Weights of a small GPT-style language model, trained from scratch on English Wikipedia.
Size: 2 heads of 64 (1 for keys and values), MLP 384 squared ReLU.
Training: a variant of Muon for these matrices, 159M tokens, 4853 steps.
Each number is 50 + 10 x the weight over its row's rms, rounded and kept within 0 to 99. Layers, rows and columns count from 0. The size before them is the row's rms in percent of the matrix's.

# layer 6 attention query, 128x96, rms 0.19, rows 0-127, columns 32-63
081:41 48 51 42 54 45 40 50 56 49 43 51 30 65 33 48 66 36 47 57 54 46 40 57 35 64 70 58 44 53 43 49
093:51 71 52 63 45 51 46 37 46 58 56 47 53 35 65 37 46 62 46 50 40 59 48 63 65 35 55 57 38 54 80 45
086:34 58 39 54 64 69 58 42 41 53 41 57 47 28 38 58 47 55 59 45 65 52 42 50 60 50 40 33 70 54 66 59
095:49 43 59 52 59 44 54 47 47 33 61 36 49 53 61 57 51 37 45 44 54 61 52 43 70 81 29 45 39 40 51 57
108:66 51 52 37 37 51 67 54 51 24 51 44 40 48 45 51 51 34 36 39 60 45 61 74 49 58 36 54 45 36 39 46
100:67 61 44 51 54 62 43 77 39 43 39 52 37 57 54 35 45 63 43 47 52 43 51 55 62 58 35 42 37 49 47 56
097:52 64 49 53 48 53 59 39 52 64 68 75 42 55 65 50 46 34 50 50 51 51 42 45 41 68 48 48 64 42 61 45
107:48 39 48 50 38 50 65 54 35 62 53 58 58 24 51 42 69 42 59 49 40 58 49 70 62 69 64 43 63 53 50 44
112:47 50 51 67 53 50 45 49 38 44 61 60 66 34 47 37 46 48 50 42 37 35 67 47 59 52 47 38 59 37 61 27
101:60 59 45 47 41 61 50 31 53 43 70 54 32 45 37 57 45 51 45 45 25 61 58 58 63 36 41 56 40 51 46 51
096:23 42 42 39 41 52 47 49 60 32 46 48 40 42 48 48 36 40 58 66 35 68 53 42 42 69 44 42 46 48 34 70
101:36 50 67 37 42 53 48 58 50 55 55 63 43 50 42 71 75 68 38 60 35 40 48 52 60 56 43 50 56 34 39 63
106:49 37 56 57 58 71 64 56 45 52 46 49 62 41 50 45 46 50 30 59 59 50 59 68 62 68 53 40 61 47 50 48
111:58 54 37 49 42 56 39 49 41 40 44 63 49 45 28 49 52 52 45 69 41 25 47 53 29 49 38 61 75 40 62 45
117:41 50 34 40 29 54 64 31 47 57 33 48 63 68 72 41 43 42 37 49 61 43 47 45 57 60 45 52 57 45 52 49
104:63 47 36 46 48 49 51 53 52 40 54 49 42 48 64 34 56 52 42 42 35 58 49 62 55 48 49 47 55 57 39 59
097:44 60 65 55 53 56 30 41 47 45 52 62 66 36 73 30 40 70 54 46 59 61 53 53 47 28 62 66 47 52 65 44
086:64 44 56 39 41 43 64 36 62 45 65 42 49 45 53 47 45 49 61 47 46 50 38 43 63 77 30 33 69 40 47 38
103:62 52 57 49 53 57 55 53 55 41 59 46 58 50 34 69 48 37 61 37 60 59 48 48 54 80 46 46 53 42 45 53
106:63 64 54 60 49 44 48 60 54 58 61 61 44 58 49 39 33 44 42 45 41 39 50 66 24 48 49 66 59 44 39 32
113:51 47 52 34 35 44 49 44 31 47 16 49 52 50 37 60 56 54 40 59 58 52 69 48 55 47 55 44 59 60 57 67
103:53 54 56 65 59 47 46 61 47 44 54 33 43 42 55 62 43 53 59 52 60 50 19 51 51 72 58 38 45 37 52 48
105:41 60 46 58 57 61 44 42 43 48 46 36 44 67 61 59 39 60 33 59 36 36 59 64 50 49 46 42 44 59 63 66
094:59 44 72 61 48 38 50 43 63 59 32 57 54 42 39 64 58 48 51 45 50 59 60 43 61 64 56 52 69 34 49 55
087:52 56 56 57 55 32 50 52 44 57 46 52 34 36 59 44 64 61 49 55 63 58 54 54 61 39 47 40 45 53 60 39
088:39 58 52 63 59 59 53 40 76 70 45 53 38 51 62 37 63 28 59 61 49 45 49 67 55 53 51 39 47 39 53 32
093:66 50 36 56 46 47 52 48 55 55 42 37 48 47 61 48 25 43 39 65 51 29 62 41 53 45 41 49 52 58 34 45
096:69 51 41 53 44 45 53 47 49 28 32 53 44 64 53 39 43 48 51 40 44 42 53 37 50 65 41 31 62 51 49 50
109:63 41 48 42 56 58 44 38 52 65 59 39 49 50 44 43 69 45 50 46 45 41 48 49 80 65 42 53 54 44 52 41
093:45 55 30 40 51 55 38 49 51 45 56 51 45 48 57 34 40 58 53 38 52 72 40 54 49 56 55 44 43 59 61 45
096:45 53 42 47 48 47 34 39 59 49 42 51 55 31 24 52 65 40 55 43 34 55 64 43 46 65 65 52 57 55 54 54
105:64 37 46 52 60 48 72 52 59 46 40 62 57 42 59 45 69 47 59 61 41 57 45 53 52 42 19 62 44 51 60 48
111:60 55 49 56 59 46 57 47 57 46 31 58 48 62 56 46 76 57 39 48 36 59 40 61 36 49 39 46 64 39 61 47
100:54 50 71 48 61 63 35 48 28 53 41 30 44 49 52 35 38 51 37 47 48 45 53 36 47 56 68 52 56 55 53 53
093:39 49 43 44 66 55 56 54 35 56 47 57 52 59 47 41 41 46 46 66 53 45 57 51 40 59 32 59 56 51 55 44
106:54 39 58 36 42 74 59 56 47 36 65 62 47 49 53 40 66 52 58 56 42 63 65 29 45 47 58 46 39 65 47 50
098:44 57 59 37 38 47 50 59 41 42 57 52 54 45 57 69 56 40 42 31 52 48 49 42 50 68 53 52 30 60 50 43
104:53 68 49 34 51 40 63 54 43 38 48 37 69 53 59 38 51 50 40 50 46 55 33 45 58 50 52 56 43 40 53 45
089:53 54 59 45 83 54 55 46 47 66 53 49 42 37 59 64 47 36 47 50 63 51 57 41 52 31 55 50 63 66 48 61
112:54 37 63 55 64 59 57 50 49 39 54 46 50 41 68 48 29 63 49 40 48 59 65 55 63 52 35 50 53 47 49 46
101:69 51 47 45 55 35 44 33 59 55 58 65 52 42 43 61 60 40 38 47 38 52 59 37 46 40 49 41 49 48 51 42
090:49 53 66 59 41 62 57 60 42 42 40 52 59 42 40 53 46 33 61 50 48 44 46 63 38 54 61 47 49 82 57 54
098:48 56 47 43 48 54 63 53 62 41 54 77 52 40 56 46 60 37 55 59 43 73 47 50 60 44 42 47 59 35 61 53
111:52 66 44 44 54 49 41 55 59 55 54 48 46 64 55 41 52 45 50 73 43 47 59 55 51 49 57 43 56 58 44 53
096:54 39 59 39 54 60 29 54 43 35 54 58 48 48 51 43 34 49 56 53 41 52 63 55 36 45 49 50 56 53 34 44
112:60 51 43 52 43 54 67 39 47 53 40 54 68 55 51 49 48 54 60 34 56 55 69 68 46 52 37 38 65 48 44 57
104:58 36 59 28 51 50 38 58 50 36 56 56 54 38 55 62 68 57 45 53 46 46 64 48 47 70 57 51 44 58 46 59
096:48 46 54 58 53 60 42 48 61 39 35 35 45 29 59 42 44 45 61 44 64 51 31 54 59 60 57 59 47 41 56 43
101:48 46 67 53 38 28 59 47 42 57 60 50 49 59 50 46 52 35 45 47 36 65 39 43 33 31 50 48 40 42 54 41
095:63 49 35 47 42 60 52 48 64 48 57 66 59 55 61 40 63 61 70 54 53 61 61 52 48 45 35 58 36 54 51 54
094:51 48 43 56 32 62 55 54 43 70 40 48 45 74 53 52 48 55 52 63 39 48 43 63 60 55 56 63 56 45 57 73
100:56 46 57 57 46 69 53 63 60 68 69 51 50 72 39 39 35 53 66 60 40 45 57 72 37 60 47 64 40 37 69 53
096:56 43 60 42 43 66 52 69 59 44 36 26 40 29 52 58 64 56 68 38 59 63 49 65 50 43 48 38 62 51 59 37
092:59 61 51 30 53 34 69 63 39 49 39 42 42 59 43 56 46 50 52 66 33 63 37 39 42 44 60 42 64 48 55 33
093:61 55 45 49 61 67 62 41 54 48 40 63 54 51 59 51 52 46 41 45 52 62 49 45 53 52 23 40 39 60 61 61
109:41 29 53 45 60 72 45 65 31 72 59 31 51 55 47 39 60 46 31 37 34 49 44 29 50 49 62 56 48 40 48 44
105:30 50 50 55 54 40 51 34 44 54 52 41 55 39 48 72 37 45 59 58 62 56 71 39 43 38 40 63 56 52 55 56
110:56 33 47 48 76 60 47 72 55 51 50 63 59 43 64 66 58 53 38 56 36 38 41 34 44 64 61 65 43 50 36 42
091:38 42 60 57 59 53 47 64 46 37 35 49 53 44 55 47 69 45 35 53 46 44 47 52 62 47 52 57 42 63 67 61
119:56 52 52 47 49 40 35 61 64 50 58 58 58 49 42 55 40 47 58 46 63 48 58 46 55 48 66 40 69 63 35 52
101:39 43 55 54 50 53 54 44 61 41 52 72 57 56 50 57 51 48 56 46 60 53 33 46 54 57 58 47 41 35 50 48
093:59 20 47 73 34 64 55 54 40 40 50 56 54 56 36 43 43 49 29 50 42 51 44 36 56 45 44 57 50 50 60 47
096:51 66 38 53 43 44 46 45 43 47 46 47 61 56 53 32 32 57 49 46 50 58 48 52 62 30 59 40 53 40 32 44
095:26 56 51 56 48 42 70 49 46 41 53 56 36 33 73 53 55 47 53 53 43 40 56 54 60 56 69 36 46 71 45 50
089:49 50 34 51 62 28 31 62 61 59 57 45 55 63 45 37 45 49 27 33 41 53 41 60 54 73 41 65 51 48 41 44
096:40 65 52 61 38 36 58 45 52 62 48 58 50 43 61 48 48 69 56 57 44 58 49 53 69 49 54 66 56 45 84 47
069:63 46 38 49 48 51 66 38 49 48 55 42 65 51 55 56 45 58 50 61 38 39 50 61 65 60 40 50 59 39 45 59
085:46 38 56 42 73 52 50 41 44 36 47 56 44 42 53 49 50 22 43 37 55 37 55 52 46 50 27 54 44 52 42 59
091:51 43 51 41 66 59 58 51 72 38 66 56 42 66 24 57 58 39 39 42 55 34 53 43 52 74 47 39 38 45 33 55
109:74 33 60 64 44 47 66 52 59 52 49 58 49 64 28 59 54 37 54 72 42 48 51 41 40 51 48 42 39 74 50 46
092:58 56 60 47 51 42 34 58 51 43 47 40 63 68 47 48 35 34 55 50 40 39 57 66 36 46 31 53 59 71 44 39
105:60 39 47 49 49 57 62 59 30 44 23 53 56 48 67 44 56 50 61 55 43 48 35 42 57 63 43 57 60 43 51 32
098:67 52 48 65 46 61 37 47 50 45 52 48 49 52 52 45 68 68 32 46 48 57 50 60 53 45 51 48 40 65 43 35
101:48 51 38 40 45 53 48 39 45 45 44 35 56 47 44 63 48 56 50 44 51 47 51 26 49 51 40 58 38 42 52 28
094:57 44 40 49 42 48 55 52 47 42 62 48 59 35 47 49 42 46 46 66 41 62 60 60 71 28 43 51 53 55 52 59
105:42 59 67 55 57 42 52 35 38 62 32 51 47 48 56 52 65 38 54 48 52 44 55 48 54 49 59 76 35 49 59 60
103:44 57 49 50 44 51 49 44 43 46 53 49 54 46 50 29 58 46 51 35 69 55 61 40 57 57 42 44 63 61 50 46
092:37 48 52 48 38 33 39 48 53 40 54 72 48 45 56 59 51 36 51 59 41 52 39 55 51 54 51 55 30 30 57 48
100:32 51 33 46 45 41 50 33 62 49 48 35 51 50 57 50 68 55 58 61 64 50 42 37 51 34 42 62 36 43 59 45
099:52 63 36 45 46 62 46 58 59 29 59 56 45 34 34 43 55 53 32 39 67 55 59 42 43 52 34 57 53 62 48 49
113:55 70 58 49 31 43 65 31 53 53 49 58 39 39 74 53 41 49 63 50 45 59 41 42 46 40 65 34 58 58 67 45
083:73 64 57 37 72 67 51 38 56 49 67 45 53 28 53 53 46 41 32 43 57 51 57 59 48 55 47 37 63 40 62 54
083:41 35 48 38 69 51 48 52 56 31 52 42 46 54 40 51 53 36 33 46 61 52 51 42 40 64 27 54 35 48 33 61
095:57 50 49 49 28 47 46 49 39 50 59 50 57 50 46 70 44 65 42 54 46 62 59 68 54 64 47 40 58 63 49 39
071:45 34 53 41 38 55 52 40 43 56 47 61 41 50 44 61 39 49 56 52 36 58 41 34 50 39 49 56 66 56 65 40
099:45 60 43 32 62 42 56 66 56 42 56 35 53 54 49 56 44 68 61 53 33 36 34 53 53 63 55 34 44 53 48 26
104:45 58 55 49 39 32 50 49 46 45 70 37 51 37 50 59 53 57 47 46 57 38 45 43 36 39 35 35 60 45 51 61
107:59 57 44 26 43 59 44 53 47 43 63 30 65 40 53 60 43 49 55 54 77 57 56 47 63 44 67 51 38 44 59 52
099:40 56 63 55 61 51 48 36 51 38 48 60 39 65 62 41 47 43 49 69 50 50 74 50 50 41 58 49 70 57 45 52
099:49 52 48 43 39 50 55 48 49 50 42 61 48 40 46 50 67 44 51 68 68 41 65 71 41 37 48 56 42 41 58 59
100:52 53 38 62 43 55 58 62 52 52 62 39 47 46 35 41 52 66 42 45 46 62 42 48 45 31 35 40 45 52 45 41
103:53 57 29 51 26 34 48 61 37 44 46 62 45 46 54 45 43 45 41 68 58 45 47 66 62 60 53 48 69 52 45 54
103:32 63 46 63 46 52 43 57 30 43 51 31 39 56 52 55 65 45 58 42 43 45 74 58 48 43 50 35 64 45 53 59
097:45 44 49 48 51 38 53 31 47 53 50 44 65 46 45 71 51 61 38 53 61 55 41 48 50 32 72 71 27 50 44 51
107:46 56 26 54 60 37 53 45 54 32 60 45 55 65 63 52 62 40 53 41 52 53 37 56 47 55 56 60 52 69 35 43
103:58 24 36 65 50 53 35 50 41 54 59 57 54 46 42 58 52 61 65 53 48 47 51 43 46 58 39 57 29 39 52 45
100:45 37 50 48 43 52 50 37 45 56 57 40 59 43 43 38 32 66 51 42 47 36 69 34 64 63 55 33 47 48 46 62
103:52 67 52 47 55 56 49 43 57 54 55 51 68 60 51 43 54 59 47 60 43 60 61 47 45 33 39 72 62 53 65 71
101:49 56 58 59 64 52 46 44 38 71 47 54 43 47 48 78 53 47 58 45 47 49 33 56 40 41 59 37 54 48 54 44
108:61 49 56 45 42 41 43 52 38 38 41 59 54 42 43 59 34 70 63 43 59 46 61 46 36 69 42 52 52 47 64 41
093:46 42 63 46 14 55 44 30 44 35 46 54 37 44 45 55 44 57 41 56 35 56 29 47 45 59 49 55 30 47 42 59
111:46 41 46 47 57 59 52 46 52 43 51 43 66 36 51 60 42 70 70 46 52 56 44 42 64 56 52 43 53 57 64 61
099:45 43 45 57 53 53 36 60 31 63 51 61 62 64 47 37 48 58 46 62 34 48 42 55 28 59 64 43 34 64 51 61
093:45 41 45 42 42 42 44 61 47 48 49 54 60 46 40 48 60 49 55 55 45 50 46 68 40 48 34 36 56 36 65 42
110:50 47 43 44 60 64 51 43 51 63 55 62 39 43 64 42 46 56 79 49 31 43 58 66 59 47 61 47 60 45 51 61
105:36 48 47 48 35 70 53 40 44 46 42 46 63 53 48 58 50 49 54 57 44 50 59 55 52 32 43 50 55 49 59 47
101:53 51 43 44 57 54 45 38 57 63 53 43 43 38 35 40 62 60 56 54 22 44 49 43 48 51 34 47 55 27 57 50
098:56 50 58 51 38 40 46 64 54 53 40 61 54 74 62 55 31 35 41 37 58 48 50 59 40 54 69 28 50 43 62 61
097:35 51 53 61 53 62 53 43 51 34 47 63 45 53 48 54 45 74 50 53 40 45 43 32 46 52 35 60 52 46 66 68
094:41 63 46 56 45 45 49 65 72 42 66 50 47 57 44 72 63 35 24 53 56 47 67 60 47 48 51 53 53 64 40 47
113:48 42 65 43 60 63 40 52 57 63 56 45 50 45 63 49 64 67 58 51 62 59 73 54 43 54 49 55 52 35 63 54
104:52 62 56 51 59 52 44 42 47 50 47 37 47 58 44 53 35 77 81 67 48 49 26 40 53 44 62 48 66 54 47 45
106:53 47 56 50 54 41 66 61 50 61 50 37 45 47 53 43 44 57 57 73 60 42 49 49 67 56 55 38 56 63 47 47
094:38 45 62 48 41 55 56 63 50 36 50 63 52 56 40 62 62 55 48 53 59 42 39 64 62 38 55 48 55 59 32 64
103:49 54 39 46 50 32 44 53 61 42 49 58 59 49 67 43 31 50 27 42 41 46 56 48 50 58 42 51 56 39 39 58
100:48 57 57 52 49 62 56 61 30 57 46 44 44 17 46 30 57 50 68 58 49 65 60 46 61 60 58 37 38 52 39 54
104:48 41 39 55 53 51 53 33 41 32 36 48 33 44 50 55 56 48 33 56 55 47 47 46 47 39 43 49 61 43 53 32
111:46 50 53 42 65 48 51 46 58 62 54 58 43 52 55 59 43 53 33 45 35 57 62 33 42 51 52 42 32 53 28 31
105:59 52 58 52 41 40 58 47 51 76 29 46 41 24 67 50 47 41 61 52 56 39 42 47 43 53 45 43 46 58 47 47
102:50 49 58 63 52 60 58 55 61 61 49 40 51 48 50 56 35 62 50 55 46 35 41 44 56 46 64 29 56 50 21 52
102:28 39 67 53 60 50 60 42 34 54 58 43 50 42 45 59 51 47 39 50 50 42 45 35 61 56 48 46 44 45 49 60
100:64 67 33 55 63 50 49 51 29 50 53 51 52 39 50 24 52 51 41 59 55 46 44 41 54 44 38 44 51 45 47 56
100:46 51 40 40 52 47 41 44 48 53 59 56 51 48 47 38 34 55 42 57 66 36 56 44 56 43 23 40 51 53 50 50
100:43 43 60 47 39 50 49 52 41 46 65 47 32 45 35 66 31 62 52 60 44 54 45 49 61 56 57 46 59 67 54 55
102:62 54 66 49 59 66 31 50 47 45 26 43 50 42 69 35 48 51 32 51 47 53 53 72 67 42 57 45 51 47 35 39
102:60 65 53 67 48 59 60 39 54 35 40 69 57 40 46 47 54 57 45 36 57 62 48 57 57 57 39 54 37 26 36 42
104:60 64 53 50 66 47 45 62 34 63 49 73 49 50 55 53 55 61 46 53 40 47 45 28 61 59 29 40 61 51 64 55
096:57 60 36 60 43 54 43 56 61 36 58 44 40 31 35 49 45 52 63 47 49 64 62 43 49 32 67 37 58 58 44 61
# layer 6 attention key, 64x96, rms 0.188, rows 0-63, columns 32-63
108:57 44 61 48 64 65 48 61 57 51 42 32 50 47 41 54 58 47 44 46 57 44 53 50 54 57 39 53 55 43 48 48
113:19 58 47 34 42 45 63 45 46 51 39 68 46 50 45 40 60 56 66 55 45 50 54 55 40 48 52 42 54 54 59 39
101:39 41 59 52 46 42 42 51 53 40 41 55 52 67 60 56 59 39 59 50 63 31 53 56 32 40 48 47 36 60 45 28
116:69 65 69 65 60 63 63 55 53 56 53 39 42 50 65 61 45 49 56 47 48 34 37 48 52 60 30 46 41 40 33 38
101:39 52 57 59 74 43 37 48 50 46 51 43 51 59 50 47 45 36 51 51 50 37 41 47 42 51 51 28 46 47 33 43
108:56 46 57 63 62 46 48 44 55 55 49 37 37 66 57 60 42 43 67 53 57 28 52 54 58 47 63 46 51 45 46 54
082:51 68 32 54 71 62 42 58 48 49 49 39 48 63 48 49 57 52 63 39 72 52 44 48 45 57 44 66 38 37 30 51
099:44 62 37 38 46 48 58 42 49 47 51 57 53 58 45 58 45 48 52 64 45 46 70 49 47 36 48 36 34 52 31 66
114:54 73 34 39 65 51 53 45 67 55 46 33 63 60 52 40 40 55 54 53 55 56 51 49 41 33 36 46 52 52 44 42
102:38 65 61 32 55 46 71 57 51 32 53 47 45 38 51 48 50 63 51 47 44 36 45 41 45 36 67 55 49 54 57 52
089:49 48 54 67 55 60 61 77 37 45 53 69 76 72 58 53 44 45 44 31 52 56 52 43 42 40 71 45 54 43 77 42
085:50 36 64 53 38 44 57 54 67 43 52 54 55 51 70 34 49 52 47 62 73 37 55 61 62 33 46 63 56 46 59 52
102:58 37 36 49 50 62 63 65 44 54 56 62 32 55 36 62 54 72 43 51 57 45 47 51 49 41 44 50 42 44 33 56
107:42 51 44 37 60 48 59 59 60 57 66 44 40 48 66 58 40 50 52 46 40 54 51 39 67 53 39 60 59 53 49 62
104:46 35 56 42 58 42 54 51 56 48 42 56 66 42 53 50 52 43 35 50 39 80 48 56 47 53 44 53 41 43 41 58
087:42 49 74 66 30 52 55 64 60 50 54 35 48 47 26 73 44 61 53 51 72 41 53 56 53 63 50 45 41 61 46 50
085:48 43 39 39 41 54 55 30 45 59 45 63 57 33 30 38 54 47 63 49 40 54 53 53 51 62 54 47 65 62 61 61
113:55 53 47 49 47 41 53 48 54 54 67 60 56 46 44 51 44 57 74 41 39 69 62 45 51 58 40 64 47 47 72 49
111:60 58 59 59 66 40 55 76 49 56 49 45 51 54 58 61 43 36 52 54 43 43 52 52 57 64 36 50 41 39 33 34
103:43 48 49 40 38 58 53 53 44 63 38 64 45 37 71 54 45 41 60 46 52 44 50 46 48 31 52 66 50 45 59 57
154:35 54 37 38 35 52 39 50 52 51 47 59 54 42 43 62 53 61 44 49 44 59 56 42 40 29 68 51 55 63 46 55
090:51 57 62 57 37 54 59 56 62 48 60 64 63 47 62 44 43 62 68 51 41 43 64 63 52 44 47 57 44 44 41 42
097:46 53 57 40 57 46 45 58 50 48 49 71 57 49 43 46 48 50 55 60 36 41 48 62 41 43 61 65 51 49 38 49
088:23 61 67 74 50 59 41 36 49 56 63 56 52 53 70 56 45 51 51 34 38 58 40 35 30 57 48 52 46 36 45 59
092:41 40 32 45 52 89 57 50 56 44 56 36 31 53 48 53 52 43 44 42 55 62 62 38 33 56 54 64 48 57 52 47
092:38 51 65 62 40 65 54 54 45 43 39 61 26 31 55 43 54 21 36 53 58 44 47 49 54 37 43 43 53 44 46 52
097:54 48 57 28 80 44 62 42 73 54 59 44 64 49 60 50 69 54 69 33 40 56 45 55 43 54 55 52 39 61 60 37
108:46 57 32 53 30 40 55 59 56 54 44 45 49 52 47 43 55 53 64 59 34 46 53 40 53 54 58 70 53 57 48 62
098:57 46 35 44 45 54 51 43 51 40 54 53 53 53 35 57 47 48 58 54 52 56 70 45 40 45 55 59 58 52 42 46
093:40 62 57 67 75 50 53 50 59 51 57 70 46 59 36 38 55 31 41 49 51 35 64 45 48 53 46 49 66 53 47 47
102:62 53 65 34 59 59 57 62 42 63 64 55 49 69 43 51 65 60 43 41 49 50 61 44 64 52 59 53 49 45 54 39
102:58 70 59 49 29 38 37 40 60 47 37 48 41 49 54 57 39 68 60 57 48 69 53 54 40 49 35 48 50 39 53 49
096:41 52 54 43 62 43 48 56 37 60 64 61 27 38 47 48 48 49 61 49 63 45 51 51 45 51 74 37 43 48 67 47
092:52 66 47 50 49 50 53 63 41 33 64 60 48 39 42 57 73 32 78 35 57 46 66 61 41 16 58 38 44 68 44 48
094:52 47 42 55 52 64 46 49 74 50 48 55 42 65 47 53 41 56 44 36 33 47 53 57 56 40 55 44 47 24 48 53
099:41 61 52 45 44 57 51 51 45 57 40 45 57 37 54 55 44 49 62 59 53 45 50 62 43 57 60 68 41 51 44 61
098:32 46 58 56 59 52 41 34 46 53 58 35 73 56 59 46 43 56 51 39 48 45 61 53 63 49 43 41 59 58 56 50
112:56 61 49 73 49 34 44 46 54 55 42 18 48 54 42 40 48 50 54 29 35 41 40 63 60 30 43 66 46 52 57 71
095:34 42 44 70 47 42 57 34 77 38 55 37 46 53 57 44 50 54 56 65 53 45 60 53 58 50 48 40 28 42 47 46
094:44 45 45 45 58 47 51 42 53 53 62 56 54 62 53 40 52 32 66 48 50 40 34 40 50 39 53 39 60 78 39 48
101:61 52 39 52 54 52 47 34 43 47 47 53 56 41 62 68 40 41 52 31 67 55 61 49 24 54 67 46 60 46 64 45
091:42 46 41 40 55 60 31 43 57 48 41 48 33 53 60 47 52 50 46 49 58 39 39 46 67 55 63 48 48 45 45 37
104:45 48 48 56 48 53 68 48 33 53 42 48 59 61 53 57 59 57 67 45 51 55 52 58 29 56 43 47 56 56 48 70
097:33 54 63 46 53 60 39 58 45 39 60 62 48 56 46 53 38 56 56 59 46 54 46 63 51 51 43 70 44 62 42 43
108:54 45 53 47 55 43 46 37 41 41 59 36 58 59 44 42 71 39 45 57 58 35 42 59 41 57 71 52 41 53 39 39
093:47 49 34 40 45 58 50 52 35 37 62 39 61 36 48 46 56 34 51 48 45 47 16 57 65 55 54 55 39 47 49 35
099:59 53 37 55 35 56 57 55 57 53 52 66 31 57 41 49 38 27 60 53 49 66 61 53 39 38 41 48 56 65 47 69
100:57 53 52 62 36 80 55 48 56 72 36 44 64 57 66 42 49 36 38 55 51 37 50 54 41 44 49 36 60 64 46 62
104:47 39 55 47 37 38 58 43 32 42 44 64 51 58 66 41 59 41 56 53 50 44 71 42 60 51 50 68 35 48 49 60
092:49 47 64 47 34 41 37 45 33 55 47 46 56 48 59 54 43 29 57 43 58 54 37 44 47 53 55 58 35 59 50 61
095:45 51 60 30 57 54 57 41 50 41 59 58 39 34 34 43 44 52 47 49 55 54 68 58 57 41 54 66 56 76 30 37
096:45 42 64 35 43 32 60 55 60 35 55 51 41 59 60 54 49 43 36 38 54 56 46 35 47 47 64 64 58 47 40 72
092:54 62 46 50 61 60 50 53 57 44 63 43 38 52 31 28 56 59 50 47 45 50 61 43 58 56 46 55 36 56 62 59
103:51 64 48 26 51 51 34 46 39 47 61 56 47 53 60 59 36 57 71 50 51 49 55 78 38 46 36 60 61 32 47 73
104:56 54 49 59 56 44 32 59 32 37 42 51 30 46 41 59 51 39 48 37 51 46 48 70 48 61 48 53 50 42 53 47
099:54 48 46 67 61 33 37 53 40 57 70 58 54 46 58 43 52 50 30 59 60 49 52 56 60 43 57 40 39 34 57 41
095:38 50 45 52 36 47 55 39 48 47 59 58 41 63 43 49 38 61 46 52 48 56 40 57 52 52 57 35 55 47 42 42
097:45 61 53 58 59 47 53 63 56 60 55 44 39 53 55 42 36 39 50 61 58 62 60 52 46 62 56 36 49 62 42 66
094:61 58 57 52 49 55 54 63 43 50 69 40 30 60 65 45 64 55 64 45 37 44 26 58 31 71 61 53 52 50 53 48
105:41 45 59 44 48 41 43 34 61 34 42 35 59 34 48 44 67 50 38 22 37 44 54 61 52 46 63 65 46 48 40 60
085:55 67 45 51 68 47 60 39 41 58 33 46 51 73 59 48 58 40 43 40 58 53 60 47 54 52 54 60 50 61 48 62
097:34 36 50 50 70 47 33 65 56 48 35 43 54 43 47 66 32 69 46 37 59 37 59 62 61 56 49 57 64 57 54 47
098:55 53 51 39 48 55 66 35 51 70 54 23 49 51 45 46 68 35 50 60 60 54 72 46 39 73 41 58 48 28 29 50
093:64 48 41 46 58 35 63 40 39 50 50 37 58 51 60 53 46 53 43 46 53 60 35 53 44 40 61 57 56 46 48 55
# layer 6 attention value, 64x96, rms 0.201, rows 0-7, columns 32-63
094:45 42 43 38 43 48 68 31 50 33 54 56 47 47 47 56 39 50 46 41 55 48 42 56 69 60 47 74 36 54 59 42
101:55 51 48 45 46 57 64 46 48 42 33 51 37 47 43 65 22 42 48 42 48 65 30 58 56 54 71 36 39 63 49 41
100:53 41 44 59 66 47 48 59 37 30 56 42 42 54 45 46 57 53 70 44 53 75 47 72 34 54 65 45 46 41 59 55
095:53 54 61 46 45 53 39 61 56 54 52 68 54 42 56 66 37 48 43 39 49 37 61 56 46 58 31 67 51 50 46 41
095:53 63 39 46 54 59 60 42 51 34 74 49 58 58 43 34 40 53 67 50 60 49 38 71 52 46 38 45 36 45 31 64
102:56 45 44 35 51 57 47 51 27 61 45 38 63 51 52 68 50 46 49 62 52 27 59 45 57 40 49 55 44 42 58 51
100:38 70 42 54 50 47 44 43 52 52 53 57 39 70 55 59 62 26 72 75 54 52 57 49 44 41 48 44 35 42 50 61
108:46 44 33 46 73 46 61 71 39 53 48 40 63 32 42 49 48 54 62 64 53 65 38 45 28 27 46 39 37 66 47 52
# layer 6 attention output (transposed), 128x96, rms 0.179, rows 0-6,64-70, columns 32-63
094:46 49 45 45 59 42 48 49 65 64 68 59 54 29 44 46 52 46 63 55 58 37 49 43 57 52 35 54 61 63 53 48
094:65 59 49 56 37 52 42 54 53 47 60 49 49 63 30 49 43 52 36 58 47 58 68 55 44 56 55 29 50 52 38 62
111:47 66 39 53 47 56 55 52 66 47 48 27 52 36 46 42 72 49 54 47 49 56 44 50 35 46 53 60 51 47 59 49
098:58 60 55 49 55 53 47 48 57 31 45 43 60 57 58 37 64 55 37 52 50 51 64 49 42 43 56 61 52 55 70 54
104:50 49 30 59 42 54 45 37 59 48 46 49 37 56 42 46 62 35 49 39 52 46 40 50 50 46 37 43 58 53 47 58
097:52 55 35 51 55 57 44 62 41 52 42 50 49 38 36 55 33 65 50 56 70 35 51 60 41 45 40 60 62 48 44 58
099:42 59 68 51 63 57 43 51 46 51 72 47 57 62 31 57 49 48 59 58 46 61 49 31 52 53 47 60 64 57 69 55
092:37 60 50 50 44 46 52 74 76 35 49 36 50 64 58 38 47 45 63 57 30 52 56 38 46 37 57 56 51 34 51 48
095:40 46 55 46 57 40 43 57 53 52 45 48 53 41 61 50 40 56 71 47 47 42 59 57 45 38 48 46 63 49 59 53
095:53 48 54 57 49 49 54 42 40 45 41 47 49 50 60 44 57 56 43 42 55 53 42 37 29 51 43 37 58 40 42 46
100:62 58 30 56 45 31 40 61 47 57 65 56 38 48 56 28 50 51 31 44 52 39 38 71 33 44 62 39 54 61 45 33
097:39 50 46 48 57 38 45 59 44 56 38 63 47 53 45 49 45 46 59 61 57 59 61 31 49 72 56 47 43 60 41 44
101:68 46 63 49 29 45 47 56 58 59 46 39 59 53 60 50 46 41 47 53 67 43 61 51 66 47 37 52 59 50 68 64
096:53 43 39 49 55 48 54 33 64 48 45 42 50 36 52 33 54 47 40 31 29 56 43 67 49 73 46 42 42 46 43 46